Part of a small language model's weights: 4 heads of 64.
Each number is 500 + 25 x the weight over its row's rms, rounded and kept within 0 to 999. Layers, rows and columns count from 0. Numbers have three digits each. The size before them is the row's rms in percent of the matrix's.

# q: layer 4 attention query, 256x256, rms 0.0888, rows 50-85, columns 192-255
# k: layer 4 attention key, 256x256, rms 0.09, rows 50-85, columns 192-255
# v: layer 4 attention value, 256x256, rms 0.122, rows 0-63, columns 192-255
# o: layer 4 attention output (transposed), 256x256, rms 0.109, rows 0-63, columns 192-255
q50 086:506513499456550496507521492488519490533541522475476526550498475495459464506499507485500512499524559523505505514467495505515474516469450456472472488507450497450507485481526492512552504514503493
k50 100:510484526480508488468504541513518488465481480561497478486441493497464531511562472493526494494511466491487502450511539489473521536500519492476473466506477501518517526491500514496540513523550521
q51 093:516467477458523480499504505526513514528513541472481532541495511485510508529488462531524514493512523508476461502480450507498458487482567544508513533473504480453465506484507440479512507497506483
k51 098:487508539502505514482474537519493529482558493486518476502477447508466478483456516458511450479527503503522530522493544470515465451484435470543495500511501525504485505500495498524510512450533473
q52 094:501514530478522480478505507474523481525500514534501486504481470479529507506505461474542527516527520471513495490504482521529495474471501459505500479475546513500476453505534501476529498504482468
k52 091:488482505492446530513465471502540551506506496489503497490500438547518533518475523490512475492515490509472500482488523473468533497515494497532478560501517480474510513518514510479522472544491496
q53 096:490547523454462506496514504486524502529510501507459431520466541487485462495523486532518511529529471500503500483506457482479506448506506523497484490478497491562512464511523508511508450496498533
k53 092:477485461554484478491491517513500507487425458527509520512497470530503500518489515515485537486499487513513473507469533512533529516475464480469476544473497485474477516527521496493512528477482530
q54 095:591518490528513501483508501507504509493526535509487503514431488533507503466473487481526439512469492492531475499476480464480478536500516490489490511497475442477485497560495478510507495488500526
k54 088:505482462452471465507489508491516498498510481490523520475511541461474477479489517513512530491513555509555498492509511492510527489513498516480463510498517488466518511500542457500544465475519518
q55 098:500484476490551481483494530510499513456465465485507471507475462542494485528515480528482484474482486485485501505521472467469505476501495525508498488487563468540503513512513548484523485454497482
k55 101:502474492520424506460499503509486536490493463495523518539531517439543522482509463486506517474513492518506514532472492521531461543519511496510478518500523505513488468486465464469486500570488464
q56 100:481490478472478490506493506479515486523532471458520491513517496520449487516531480495532480497487504495528535482548463520502509455501470486554500470498543494531518489493475539493492494522489509
k56 092:494522475488457489450487535491470482467451487552464477536482504509524484498480516518482539490511476504488484481498479490533518489499544496461494507500530510540508512479473505528508550523516517
q57 098:516499470511522517516470530526536488533494517485501465472492522494487550531509521499556502486511498507490508508491503501515553465504577495511488499478532516464488469502534510500491564476500454
k57 094:466466463512542498524492474509477509505473511493519499495483493484495544490515487496491522495485497494535492478488522483505448474487494536504475492522509504505524522480531562477475442498516487
q58 097:506478507518475533499536507537506514478531532485528511524483515477472433475460484500496522484486504462470454507501479486468470502460529471470454492512501484473489521475475501503515463471486515
k58 092:484516500466514473510505543499540498462472456504490505485503469516547520532556523535487483503523511512537499488484540473518490514462486502510465474444506507538503550524513478527483530494505504
q59 095:491518455483500489521500508498479526534495494549472500528472541483481484466502506478471485466485470516475502516511502523498499521527532534523529465533473547499503531467521538490511519473513488
k59 092:482499526518520490523481521506498498480502517508489507527518502515515514484519467468437507523508543473512575490481482472519501496500521492511510496496544485521525471501503440512479521469498492
q60 096:519514464482476518495487515514508534518510525499532502483499503532488489511501521497512517407472477521496508529500501516500499428510499490459496527491498503526536508480444550457515483527510539
k60 089:478492517478515494498538489474501507562472468489515520499489487509515490507493482468486503526482456519483496485518516514525475542515449475525502475456507467535478551448494506531497523567496480
q61 093:490524528499507528507502513489480473540495498499499455487540464483495511485553495504437522430511534508524499511501471510490466485477497465503490535487466510515528499448491472491523508503524530
k61 091:560488526499497497450512485524510493478513510491527517522512512497531514485464467487518517499469494523447504458489517508513502490473534536527520491491513457472489491483465496487521514487513501
q62 093:463486511471517524467476488462499505468537494511510457481489532545508515504509485480492478491489567487486464527484491511519549515505489511493477483490566492519523499523498459490537509485494500
k62 088:525505476521468507447515464491477494483465500513500509474520518497504517506531523492491519546505480494483532475552476520522524498463519548536527488466497487512510502470473550480489470480479530
q63 102:478507526509484475496515455554516488519510522460506465476559550485500519532503486497507560521476481523486440515468500503510530487505499519519505480453506519515495484530520534512505535527472494
k63 092:544472467488525533467464502540517538491481494493482529504485463527466497489493491478518453446496522515503513474510468540494458497532506454518520504510467499470518477545478478456522492551480519
v0 100:492528476534542479503535512472467474483494530516465504517490477535520486517516493494478522487510527470472528536497514477540498525539479478520490534478477522493450520502504524488530510516519521
o0 103:493511507493528453536540547500518494514504519477491494510537495476488506469502551463525525475498495487507559539485497520508496534468489500475518445488529484489488501492538467469498476546512473
v1 097:492542488510501484487487505467523511507490452532532516469491546476489456476483483509548515489515525509485488512504527477511514533546505501462513446453512480528494508476494506467484472496538477
o1 100:447502546429534431478511548490501490463508486506497518503534552492498501492501462540485537508511480513487500525497510488523517543499460486460470520465527498498495508524496486495494466479511524
v2 094:466508505539529473491487527497453518484539523502488476485523446515526486508488494504520526507449498489487505459458463490499481511501527522484527471496474491501566452509532503525477491518535497
o2 096:462529540527525500464470528515548520452521535511478498502510518497504515492481498580484514485526492525462479463500475502527497436466463496484441555507494504492495502471543464498484494477486480
v3 101:514516466474520538503530503525490499482510534519547514470517465509488497492498493490438446489496476496532494518507458504475523496480484458481544523488531493452543488493512471482488473498502499
o3 101:547488500471540512495502452528485513493490503504510471504541489496478525488474494508525452470512484495506509553493479511438491457467538512513547512526484476464531481417493442517506484505482489
v4 093:437502535507486515512534516438510503528467495527495537501512464528499471484520497540525457501547489504499504490469490502548480457491523462453487469471514481497537482490505506536504515462516530
o4 097:516515485520463465477540479452521478514515483496482434502487506510492511492507473501488544504513505507468528481498484538475500508450544520472493523459492495528485497489515501496521502499485476
v5 101:525469473499508522488526501487493515521524513528516465562457475502504495503506486513479514484483544512490501526481516534487485444457520507471512532482507523483522474515488508513481464529491484
o5 101:509485501509466505469487507506511527481498537492531502513488522513468501477526507480523505548493466522546521480515526487522506523502502498455475519484519497470505492467445510490485491493511492
v6 099:481511484491538473549494495482433479486502496511485484466482504511473505518534494552484533481471559460454490500499509486497494470484519525473526458479538466547443516489492478483506495485483501
o6 098:479537473499510510498490507534489507517482524463530492540545555501478564519485499480518480503489489513490519506503473484483467491514526510523490475487481510482505484509493506544520485437510493
v7 097:491490561506516496491521451531536479452534499494479510497468544511530479481525533552492495506516499515502538540539503502489448499455473504507526495466489518514505502496477464462478479496511471
o7 096:473521556534507522483505483525462499497513535549479448502491519509461495496539495477501495512518508464486463485482523464519482493487553533558525496508502484496477481569465483503448530441516516
v8 095:485501551475548514497477502484482479535488498512487528507535562574482506493517489519551543506448485507487487492508504486498500489478520510462529450496516478516463523495533488496492489463505489
o8 095:472491526511475517490508490547490533494546506483494485532513535511515550519501445477492488508442498477487484489470499450505504514481531497480462491491511511513487465531501524506461482497516451
v9 098:495462517478510475486504503484483485489488501478486483507479465499507469504504545463491486528553507470526512490495467518470560497478512531530514555523465531519474473551497562550465502494505458
o9 100:505440492471472525485526514501480496541509496543500510502518472488485481471504467475500521467458510495492499503517470496522497438452527482515545549514514510527505522490453519470489497524441538
v10 096:515535523507444483467489534460507535525539522503507446551428536520526502510486495555481503475503496526492500496497495498457528492495488483499466484486500540512507495501476509494508497520486500
o10 096:505496496514505492483498422483505512498510483525495514512453514492515497514463493510521510491532506550465480524485511502506541514487474509522526478523539508549450518506497539532489539488478510
v11 097:473518485503543477508513504491510485527536464490511491492470496479474486486523501510516519528489487511483495488544533506513513485470506513526537489486497502522541492484507514493529456477552530
o11 095:503508501501542476494499512530537489474516501517546525480542470497512472526531490504532505501500520564491518505509487558480530515475511486455546507475468485490488505484540512505510503517484479
v12 107:434533515530456518510509506480523503502465460480507498486522497522512464544467475542507503504448523497491512479519507463538537511525474499472479509460542528507476481494496493467487489482498505
o12 104:506558512511540483471489486494509476488501509489431470514466504498549538502489518465500471492464499553474480517484534535558550467498489530441530515501471526519524525469528501463550497466474519
v13 103:498428545507505487543481480506510493485505499524455468516482494531511477520505497472483486466507467525531522495507492537477497480515520498469455496526543500541466506502465544527511503488495474
o13 105:497561539503491527492536551503499507499465516489533486503522510516465518535515521470501482485477551516453508501496495470477532484519483535506452481469524510541549516502471522545482496486442490
v14 097:496500479469531449533470476529468477512510483517503530536496514514522499469539508508476491502504519509542487437506496492479535530505495492531451463506538504488517476525510535502532479484517508
o14 098:494492468511529516472481504527549489541505477514539496492501484495454505521530503516495494538479489530523489509499485445484517511527484477525484476518499501529534534519493489506527524521490473
v15 101:526504454496489492464532484488473520475549514527496537521510531477514519486475520527529472516502471549477470501454457465515520498489505485511512537525535481496516467514503501502513531500493499
o15 102:534460453467477502468478523489498510468527463527472487468452539470505476505492500452529464550541456542531504500503527449511487522507492469510536502506485480476495437519481511487526496497515540
v16 096:503504496496509479520513474557504488501460486491501466480504515475536500478468481450511518515539552566479485497482522467507486434464537499494505525521498510483521496504491504505469535466524477
o16 094:518516511495490508603481486518476502494508546512492507502469457464474503491490478464484501531510495495500533511489454526510472517511486498543557520490490473474505557512503494517488494510457500
v17 089:522508527500514509494469477525514454477501525534526507502509492533554474503512480511472520507482513512503465501487504512521513524494509494495479505523506526514464516499494474511486474512523477
o17 090:497518507486486502459512454550498519494510513533486531474533488486533494457518498494460475467528504491463467488481491518519524476551552541543480496528517519555497524520504470500478481540506528
v18 108:505493461527513502538515523478520522484504525475524492504511477483504530513510509503526473494524486477507493487477478485464484460491476470483506486517495499463492545502481493517489460512472510
o18 106:531464516506467496495516485510510519548547501443527485499482473496514487471500504552482464492512478510472512512501479512492465512473483515534505507567525500443493555537512496528478433522518501
v19 098:521517469480528500475481509505487512514525459513493492470491516476503469446501501559532512524481507513516526565557500535527488521539517544465511463538497493488483514487466515493498476512517527
o19 096:476554447503523485526482545446466523486491473499476505471506498502503494500489513500489534453537512487511479493505500471528530522525535509473488466489503556500453471528541492492504488465494522
v20 095:508512429506528515531541518503439515502517508511511527499512577462526518483523510490521517495513511490528506526495522503458519519496528534488484484528458500465528518502524490516519484467487488
o20 095:530453504509436495535538496465522500463493509544503478502534499505506487482482481492501489480530520484457478447524453521481519466492518472491545500515496479491465511503500502494492457561478550
v21 094:492505474502475511503483527529497506516504522520500520521488512534496493482484520521467498463506477569514510499441508491516541510514525472479512476508503502496507525465476529533518480499552495
o21 098:510501490494553473549468491511465491477532488558516481470495535512451501499516504482459506549482492449528511509522500488507535476477500525505457451501500510492531507471486490517497527484518493
v22 101:490493527508511475501528480514561502499534524502474501529480483462518522475508542479493522476500454507480475490513493479532492496528463547507477536541526513522485483478535509476474505527498497
o22 104:501485524520504473522482480566501477483501512527522492472487480490546537530477476513473473506523509488467516485501512534525506494515478479531477481499523516490556542483449505510476499461519465
v23 096:472497479458466473506462453494473520518460493518548541535497502517504503487476498510526552544490488517506535491511453467497484504515477510491500460488500504520538477491487473506494517503506532
o23 100:450532498524490506489474536479490534489439490470507455522522487532517525536500522527525499511528519522491523518496488513525504493492513460471500481467504499483534531543519496485484481515520481
v24 101:515489520472506518511477477516488530441539476494533487493500461538475478480496475475502476481467479488502522523512540492516520464488518478488474472507504500506490492483484447493530460527466478
o24 100:501543512522486511512465532470502485520517498495505517507503516523480465534510483469514522505485439459551481491511460533487547528492466507467529484511479466508503480475600503478493471544465521
v25 098:524501487495528503526505461541499497517509517487518503490527460500494539523505530517464513498479528482533471481495508512484517466484500494566490510543487514494555486493525451497504501518502522
o25 095:516496523513504533502487487490489517511506530445549504495510498503511483511519468502520516489503495477502506490488505514462489406510466480534469490477492500514498506497482519540564491507489488
v26 098:511486502514499532524518465511528514540521526499497493543518486476547519529515532485452490487503490453520485508462484531495484505488517514473497509468522496485487497546541490498461525500499536
o26 097:522484538487470502507516473521514505488547549507521526516506479481498503475561510520530485510506544525526566564473501498499498478505499480483527517528501507489533514521482489473473480464521550
v27 093:476502543501530470453504528455497487531495509491502480531507497477493541513483474494494474506483505502484474499466499510511431483494511552505504511488483500496517499514506531507481488442530500
o27 097:509538512508488500529494483512499541491524533507499515517481472472512511470489566465511510525505525495483481533516559506495504478490475519523525561500514485503531507520479506509538522481489497
v28 095:492503478493496552514487506492473479506488489498528497519459529509526535522503503471495527474470528470472462471493526498534516476507550495483488504457528553492475497523523501466519516522467509
o28 097:463494434521487525510508477539496456488486475496473533488463453517495507516503523523498495530467472510488573487535471464536493491490523453477494503493493441526515478461491513469495466510507486
v29 098:527539496500520540500518499450442482550489476491497478510517475479506521495504531493469526485527505497501492488496533481483489499516485495514533533480510488482535575475494520511506469502493481
o29 103:511489496474494520507501467490493524496533515507497548471493506484457473514493514548499535512539494444498467474482510471476476524534500453533504504519461445503493513496482570514543487486456507
v30 092:469500486496493494467502461521504486524509485486507484480507504500510510513484485523476522506477500485494514514495470556495507503513489517494483497454495520491506492513546454557453503526537513
o30 098:491516499489481526527531505512516477502460542505473535516467497489470491545505483514501527507554539517501522534497497473479500471508515537468464523503511551530447521508482510488455468486491473
v31 093:506440482483461500490499491530505502470502479472489525505518494487455475488549541529479538464514506505499531527522511509526491525464533478482513460505472458525515456486512510509513517516480493
o31 094:485524471518476540502515490519447568448486481493481470511480529509450443512515514516517522462484494481512457509527479483484508513537499495452458497468474478505500508465498494490544508523526525
v32 105:504502492509535478495505487491541511522520519501528492508526541454513497466527518492530417519497505512481500486460526501472472518511530472485489496505519526488495497511536491454502480474486493
o32 101:530459498505522475527483477460507495478523468472509514510545527507511479488515486536453510506520526522498514467507497533494471540506494495543514517477514547499510487463510479508459456506497509
v33 098:501541528490490517473533479494490512495512485484462476524520481489501485515489529470511472521528488489478512502494506521491522494511518496568504432530556525506484535533491454501513462494516490
o33 099:503496490480503515489508543507498480518511521502487491544538497532508478526469467490519494578502567501513524485502480505558521490520510475486492491523499539531497495449452493521456500524534489
v34 099:541459526474481508450517494497489492496518497477526488522554560460497491480526499504494465476498518462503486530485481472510483513481462521521490475490500560462508529461501445536522494534520512
o34 106:534506458497506520508510496489533519487482489518510489514519512487501484477482454504444487508500490485537518475520467478473468501509522463458512492545441474463498494453538480514525509484508512
v35 094:492482505521529490490548472467516509519449540491480484501512484472442512513513498490552507498496542508498488521506510511488487504472495521521520497467523499509533493499444548494512510499515561
o35 092:489527518479530505519529499551511485500472529514517495499446488507497480478473547483522489466491460545513495458470523496466525489469522552477522508504497489468481491553458507511496515516554504
v36 092:467485471567498471536433502451516484507511507515472529500497475488497493495485486469518521501520510509514530521457470491475493478511453490526524491496505490478509477471526494498495522492506477
o36 093:499468549498482498502505538480527528484537503506539501513493478502475505516507473549471480507511536504485499510495507484509502494511501486514469479525524515481503514503474531495480481515505502
v37 089:507515549529490517490543538490496466541504475517469528569487514507502536520485524517493518486471485526509513518453515477532524478491503489517465494537505511500489514524478482521478493515484479
o37 091:494535466487460471462508510516562485509516469477520489523462496506520494505440511509517498523520459441527534455489482534482523511467477486512511511550453511495523498514483467477535481519486489
v38 102:481481509475529540514534488462533483462488535478521531479518489472478463480536463479514500474515483508515520534537548486524471518502473466451547510537501494460501495506509500500523503496490518
o38 100:510498514520503503517480474486462494520485510466479515521544500503461528471449459454474470497470477496504480527528519523507544485494448497531502494483461511469496544516521475506468481496504481
v39 094:550514508503486524499495507510504490519469491502504466464500488525491470432533501523480500433509503499517548457482524521476483498521521495485541491504496465481494456505486486498504502496526523
o39 097:504500513525538490498513487468520542451529506490523533472528506540528503475505491517475482486519498490497515531503476510493481517522582484485515528477512477493499483504484553474510468501491516
v40 097:467459448471493525517498481506466506534493540508542502470457533456516515518505525487511480504511514439484479487520453566485495507466482451463525506494523485492535546491530502473523474518494509
o40 098:535482505491489523536530489523474511514497440501519481494466516466487472508491513497531504500499527485489512527441517520476525525503480524458465465492488510506532504458523501515501466519516455
v41 097:513517465486468470492513542507544538512523481533519471509500479540483504442472478527484528513475526516502483523504483538497524536502489510516478448503472453500519488518520439482472473518465521
o41 093:540510476488482453464491536501486540489468504481499506485504475518511515499464527536471497474508496542533482516515476488506523519553479525517521502505492480525434503470548521482532457497512498
v42 092:553501466460491511532457542487492507507483533462453503512513470500507516524544520502512535532491485508483453478473537455487422434512535545458538489524497520511484484487532499488532496549481490
o42 102:468479471490497510505499511504443498486501484444502515450519518494497493454469464490460462501543491490478524481478485514502475486515483518548458478485510469519495512448543439481506486515540499
v43 092:511481512491475484488489481480527493419514514491512490512479522517464520512501482513508482491510511530523473492423543535471493463505502571455493523520473505444527497526477513504512505518510478
o43 090:552494496485466505555530514532484514449516459480500534504494497519485539496526449440489480514502520477524495496481477489534509492449508492507489515482528532460483536510478496533507482488495507
v44 097:511481521518495500508496449493525537502510470539491501467488465484478531484499475563498532513506492533507483484531492536512492451508516501511487549487455501498484503529482492463488489489548512
o44 098:497467497501471467486491471514481528500469477486481549480534503531488543478509506478513517528496508476481456465522485460477516491545496546566505522473498500473474502540498509497484492457498517
v45 102:462548490488510502398497522492470465473516498462487494553500483481467573519458482501496508504511515517501522478484495490495496499467494510513510529500500518498521458502477535510496507469518529
o45 099:523519512517466490478506509484492488474514509538469538535496496457521507501512542517515482541515489494459483480499467496520499522511490549551484469485515474519470474582481473511484507490495529
v46 097:536509496548519480465525527469498519509487481519520464499521517510507466484526485473511527482489494529537509478539497472481480478462504485512428507487504456502491518469486508525507513539486491
o46 099:505525475503470464449504531477548491455452473547509488500486497500513433492465504496510536502446538461479503431507515523489477509483505445519494498504492474542501516481530513498500485550483505
v47 099:462509494527508515490515490525496512492500481460527509535435508514468493469549476492494489495535495518509490514516491518515505519504499549497524526526495474482487501467497495482491483503540501
o47 097:496471498482499534494504545463502537482465480489516492495478495466505536479497455514442493461483473516469491530496531495489527503484477567504471535499480480516505558476462537489494497506498527
v48 098:515541509501482497523516487525491480484543516517463522486537494495533504475480523496517504522506533499494482489458531496515496456478502514519483473467473526528481513513530479466488541520495524
o48 098:491495489456503492478504462523479499479517548481443473531499522465512485517532484506455505542505552470498531485528457490498480485463531517478498486469507506480494498467508499476480505439523528
v49 095:489493521502502496495514487495480528509498551480486485462532534466502537457511488481470494497503463469514497497470563480473521497542496501473563495521502475490546492497486505509473510486529482
o49 098:478549518529524488504496486502491499492524509492520483530511526440461494494502480500524482517557492494505450491510487489552494487487486478513513495523477469484545539511492506539492535459448521
v50 101:525527506520481472511505456476490515480502550517516480494450497475494497526514500510493497482527538459503472476513478490535466531442479536464469526487468465521483478477548478533529501468492460
o50 103:494513544528455494478532476528490488515510495527545521467502513507479499520478508547509475517515543503481446521500543487532489495485514467512562522451472503481480484461540535504461502512518535
v51 104:479486481549492532508513485546521533535451484502512520496560548493502495510430475513443501460523478481504505438515497494490530494452469501511525507503484526479507519550479516536475519513495484
o51 102:498490517512519499501460514510503518541494499467525513549526431495500509533463449510459518504473504485478547503512475496483543509519472513478505489514506523486543524504457527471502467515570489
v52 099:500498511471545501545471485522484508498448521504568500502534468492499509516537448544501477508497457488501508509486476489486492494516573492494482417499477500525485486503487454503485493469508459
o52 099:476510548490492461496487519466537514519453495463514529490508544521488503530502503533456506482480481527489475482445523508504529483545558475515509515501533489520536514475499512486457488513486563
v53 093:519518523479481494521472468523525491517503539542469483514494514509482496484543458499520536464478507502508524519524480495477514521462527507475505495486489513468449539492535503503484467495507536
o53 092:474516486480476487507494501481498484497476560457509482510470495516507515498473452503484502485499507474472543490522531520464576478508520485449510463427481527494510501544510504468490525494503469
v54 100:557482490482458473474522461487528481471492540522462455493467487479508507503519502491513506465478473519523507492502506470496557499503529473486529478486464508532455490526506483512530481429485502
o54 103:455475478485479452507535477533523507462520561539512543503488521510508487500499465458499519480478497493465503503488454461524504504507505521534509484463548541486503495545507477474461516505509472
v55 093:526495489486469500493514517496510499511486522509544467537476499472472497528480538495556460505496538533483488515523500517527523553462486529469468516484472506482497485499505473517492525508504468
o55 097:541534458496453541524534545504458535515477486528510467512510525528498542473539500528478489466522524471481475531527482552509499487472496448490457528470501522475514519525437510518475489524513490
v56 105:518511530508515467458503462490493459473475505498450502487492552492485483530449517534536567514480505534494509459445517438494506509484549483483508506461558463515510512515475521482463485468488576
o56 106:531483540493538482520473510498481519493516488504468513498528479494558508496529507470482526526497506495479518510460518482464503523500494490519528492548514529537489547528509522477455520448478464
v57 095:519477480499502510492465516489442514473528530533470471511498519522479478483458515522460486511481472488569495497540514529470476463436481511524508511508513506508542500470500496514508497493490484
o57 101:485444495519469542501491499496482514488474541523525490479504486512489483519523510513489441517498526513510474511517492477500528515503556485484453513529497523517507497490470534501516496471485512
v58 094:501476514504489537467522489475473498522504530534476489454477489505445529469505482518510480457455496488488489442461498485463495485474563514503491535493527497528473515499516495493494520470481461
o58 092:514493488513486488504519509516500543495558528458559489518474487496484499502456492506516460506497501521507543522503519462492469504512520485490505527446516486480523497497457491506518509481453481
v59 102:532503534500533518474513523514488490471505490467475523497495468450530541502518476486503551525551503512493528466455486461572464462490529485468478522488509518491473474498487452544477546526492471
o59 098:533526508491487458493502517495518516491547533538494503471477484495517479479509500487498521508538481491498513482471511438545487494510562484569508500513505468520493501509490492490495499488456515
v60 092:528494485469475494517546513547492484527505515500489534479507458486505497524467531538498477511448512516481491504510564494502501496453501543463465476507502519496513523512547460493497450519513448
o60 096:522518502516483476466521503512504519479476526524503496489515525444511480489520501515454447537491534488500512538509517513533508498458517521455506493490465489490478497522522471547460477489501488
v61 104:491452487480535529501442476531534495508517484516504509485492500528467480533509514460518480492466487563509487477502481508471473531483537532509483526500442533498498493522508458544518571524491515
o61 108:504475451525509507548466490496489460477506532536480500487509529541489479488487471467498499518501493528521528529520507530477518450501523446468507501528489473507473477497505469493460492523522468
v62 094:522517516466501494514517473502519536479521541508528475485518511468543506500531524466532498493488513494492513539537504538438494501515505516518465529550495520498554510528503521483514512488489518
o62 095:489483509504493450543477510475487530489503505507534502515507501531472500514499473488496492512506496513549486463482529532534548534477461491503479518482495459501490541484474480543488504506525530
v63 098:492509501532485471527495503529504486513490457510498452482515538519512500472510505498491555491462511508496499485477498498508477534484497556469516550479503483535479472473504499493508489474526509
o63 100:504449500506492512495494494462518499517529521529482503483493509473522555487491495489453505521487505517520524481479531498502528426508537490518467500457481547508472466481467487526461507462488507
q64 083:551501529439548512486454517489505486529443493496496509458510480499441522533495497507443475552460522529506471482497504500506514477536467469516497503505489501501498515519460537497494508508480567
k64 103:493509499522508493490514494499497486511519569502510487534487472527499528524544500482490485505552496519506500502473530445523515465479487515516462529479514520495498503506483536506508504536561454
q65 093:489502509503519547487481525504412501492463540473511490521544507470481468491510479482509476500454495512462463492500540481564544521504518501519503511498481492498493507459516569487545509482468524
k65 091:506474530505540484489485504445548507530485477532498502503483507500506465525478499473525485515521503509484448514485485568502523490483495563481512455535548476484525478479553507482523504483490538
q66 087:541470532482506490542475474523537480493544517496499518451440482517501488483549487508480502527532532516523537492525495559468512475523476516522513488503552535503524502517499521505477523522490483
k66 092:494528517479485441511473482491537454514509458524490480499517520481473465524501492454486504518472516497436507495497447530480537514519451458505500474541525497511509503499486513518524497542494491
q67 088:496500473529528547512502503500515493551446503485493490506477448506499489512484513495487511477471504515477504473489511545533472511500486487529489493510509522512499512507516533484530488536391489
k67 096:528498493461482493463539516521499505479515497476530503471497520502509498505506493507537501569481427491507499511481558458518519477482528551494493518509510497513478478481501533520511499500501505
q68 097:507528495477467493478539500522488498443515518525494497477508478499515543477570507525518525532497482518488548515463523472523494480545535511506483521480514498446467471497522488472491533481547470
k68 105:480491455458486510464485455497498503526432472486523509506457526483493463488507546482462510496524512484489485497496504511484489496460425507529484499500548474497533503526505508488505464498489500
q69 106:493504524486501514484502527503507512505527459534510506466464509544520553503518484492555533517509487518488484513509477509506518428509489489521480507484531495529496523523489491521472507488493479
k69 097:496561532504509518470474482503499474517533524508484494499510494455497479544500493485479485469519521474501520485500511489531448523524515486439495532501491506508524510535497478503473500520507489
q70 093:489496488523551474501530512507501498493453504515499545497502504492508464495461519490533474513463479477507494525483535476553521518522477514473501509548429500474457480491504521495485517505486564
k70 091:512473507510490474494497486521501516491484501487482520507531525498487549480458508484531485458488486524506485484535489532476468551505488466492490492475522463490486526508537461533510492503434497
q71 102:459511519526460500505482482478508521509566523463492537473480497489528466471500483502469504542530471467489510495451525488545523487501512483479567522460483473506472492476512526476470483468544522
k71 100:505492477522455494505470530513511522509493559478499527522513487495536497519493538479501523503498565500531513521506534490496497529453470512495488515492502497470533525545524511507520512522428541
q72 112:498538489521457500515529549472518505510456490496546488496445480475486526499483497508533515499499483503476492527525487507488519469513499514486439527533525496504497501496483504496519486505455490
k72 096:532484549456504517460494508477496531491495474485528480501522519511514509448527500486441498532526493489479505508481477545520514459548482521501527538539535537522514511464494484493517493518536530
q73 105:510490516554504532528503497526525528531506504485515514462485480497503496514525477543572474509536486523493501529527487492481518466514498516524500472524488518484514484528459536493505491505523465
k73 100:449515520512550478491495468548505484521500467500480468477467512482521476476482497486445502519494493507525534500521526475556484518504531459484502503461462500485450486540483459510453481511492525
q74 102:522486518477488514455506483520465483485492484526463521506562519477494480453540528493495511528484452514516510472477440510491540488504513527508478486497506474486483498484490505498464512492526481
k74 098:514478443537537474475502504495492477508516516472533488469464532561477415507513522466492460504504476530513459528531502503454486508478467498517545529456516473492481478505515500481545474469497506
q75 104:496548467482508511514499519467494514493481446497478506525504508496435527492521503472496492464505459497509488524480510512497549509541487516497543529489557474516472520490500550467471484494548490
k75 114:501500516517509539528490451533524468502476519532510472516543495540498499458509459479530504467500555506500518477520503523490489508462543489530536522483496495475519527493475465505490502512460519
q76 107:503442486489485477479490446530485439493555513515476514464509514501527503513493511497461490512472529529505532441462528513483495523469542474504528492486501520510480488494508496433504509486520537
k76 113:506525517482498471506559552507515482518490477474521459503517568464489530480491491525514475504508466484465483517461489489479503521480434531549457476499508501496556494483500497508502533525481498
q77 104:470503522477505504465498464528515483482472486505474520482458439528482520495454487467550513462498491488523507485506486463461508485488523513498523521486496447421527515506504520504471485555538494
k77 110:496459523459536513468523534496502481479549463480492478491532520435509529477472476500505517490532492469514521494498505530545506471489434520474489505518474519470495487510452526502527516535490514
q78 106:459514486501546495485513481482498501508478539499500475477501508537474480519513456506518474495490503449511478495497495516520482460468479545469500497510481517477516513504449503482522528470484452
k78 108:470475530475432464480496500462495502492475508474482475527508566510472556517524481514480483488514474507515506504476511512475456485519493436522473498479504509509479507510515494481479483512498476
q79 106:488498511480572494524489502492503481524491510500495502440511513506498505527477471501509503478463531521519485491517530528483469473508514527502463449490536489532488545507490520488510507513505489
k79 111:460438494507494494502472444429524487541534487494480524530509481451519502475488491509499517495458517456493521507507517465506493511458530520500519467492481513478543493486485530533464499451527549
q80 119:534529469477497556476499526485497507540500541494542490465489492504467446422540491501516478519507469503515482523505498502486503457551507518470472495542500485475510523496470494528465503453514477
k80 107:502507506479462498497445473499538515538471498512473533531459515491518521487509535472471548506545507467470486507495542504540510485510473498517521503499503504557516520468491513556488512547529505
q81 098:503472474532475549526516494506514514520484483507532542478509540483497527477540492515505481477473504465498507483514499535532504481523512529484528455510453493480531549514450534468485519548478504
k81 098:496511511476485499477527525467500549483487464450481467493526498520501481533454536493506480508512499513513519513456469474504496476495509496473494482522507506517456475520544509527514499498554455
q82 105:524499521524520503469483534504504490483535516514501493471511483503481485500520517460503506541507530520555500516507510504515560488485477531524502502519545515502479514526501477477505503497525510
k82 117:534490489495512492472529483478498522470500506527474494553475535500491502504458450502482475521486472498445459485468452505505489502505499473535442487520495506489552498561464521495490495497524476
q83 107:448448504446510477490474493476488482459509474498505550435483521482483524509522560522532517524499533505465502491489497522498462512463474502505507483510451454524511519508472453491480522522543505
k83 102:469508503513487461531529500470531490528472491468495501568458507530550486490525510520479499460525512490521495450513472519507504507481512511491456516535515476533533560558551480484512492475473500
q84 101:498510510508496514468527522519479498496523519496524526505505516513505498487489443493453509484522523508509503523527551476482524480515526432466507485498508480487536507499548506555494483504500542
k84 107:506489485476487532515508503512541537498471506483484517468462518488484491496488533536506536486480480468512522458517463488469475534492536514505493480502502513524473512491506519526480516475525473
q85 107:495491556462525519433460488495484510533534488536463510517476508515533520532546507507494499471504489498473478489499529482510509525471494476521517431550487526545539500458511504492493464486505502
k85 105:509515510453525497489494489493497472486442445479503517492500517536509513486503506486480479518450471452504521485486514512472489490521504493473469506490477450484470502480467532504497515504492496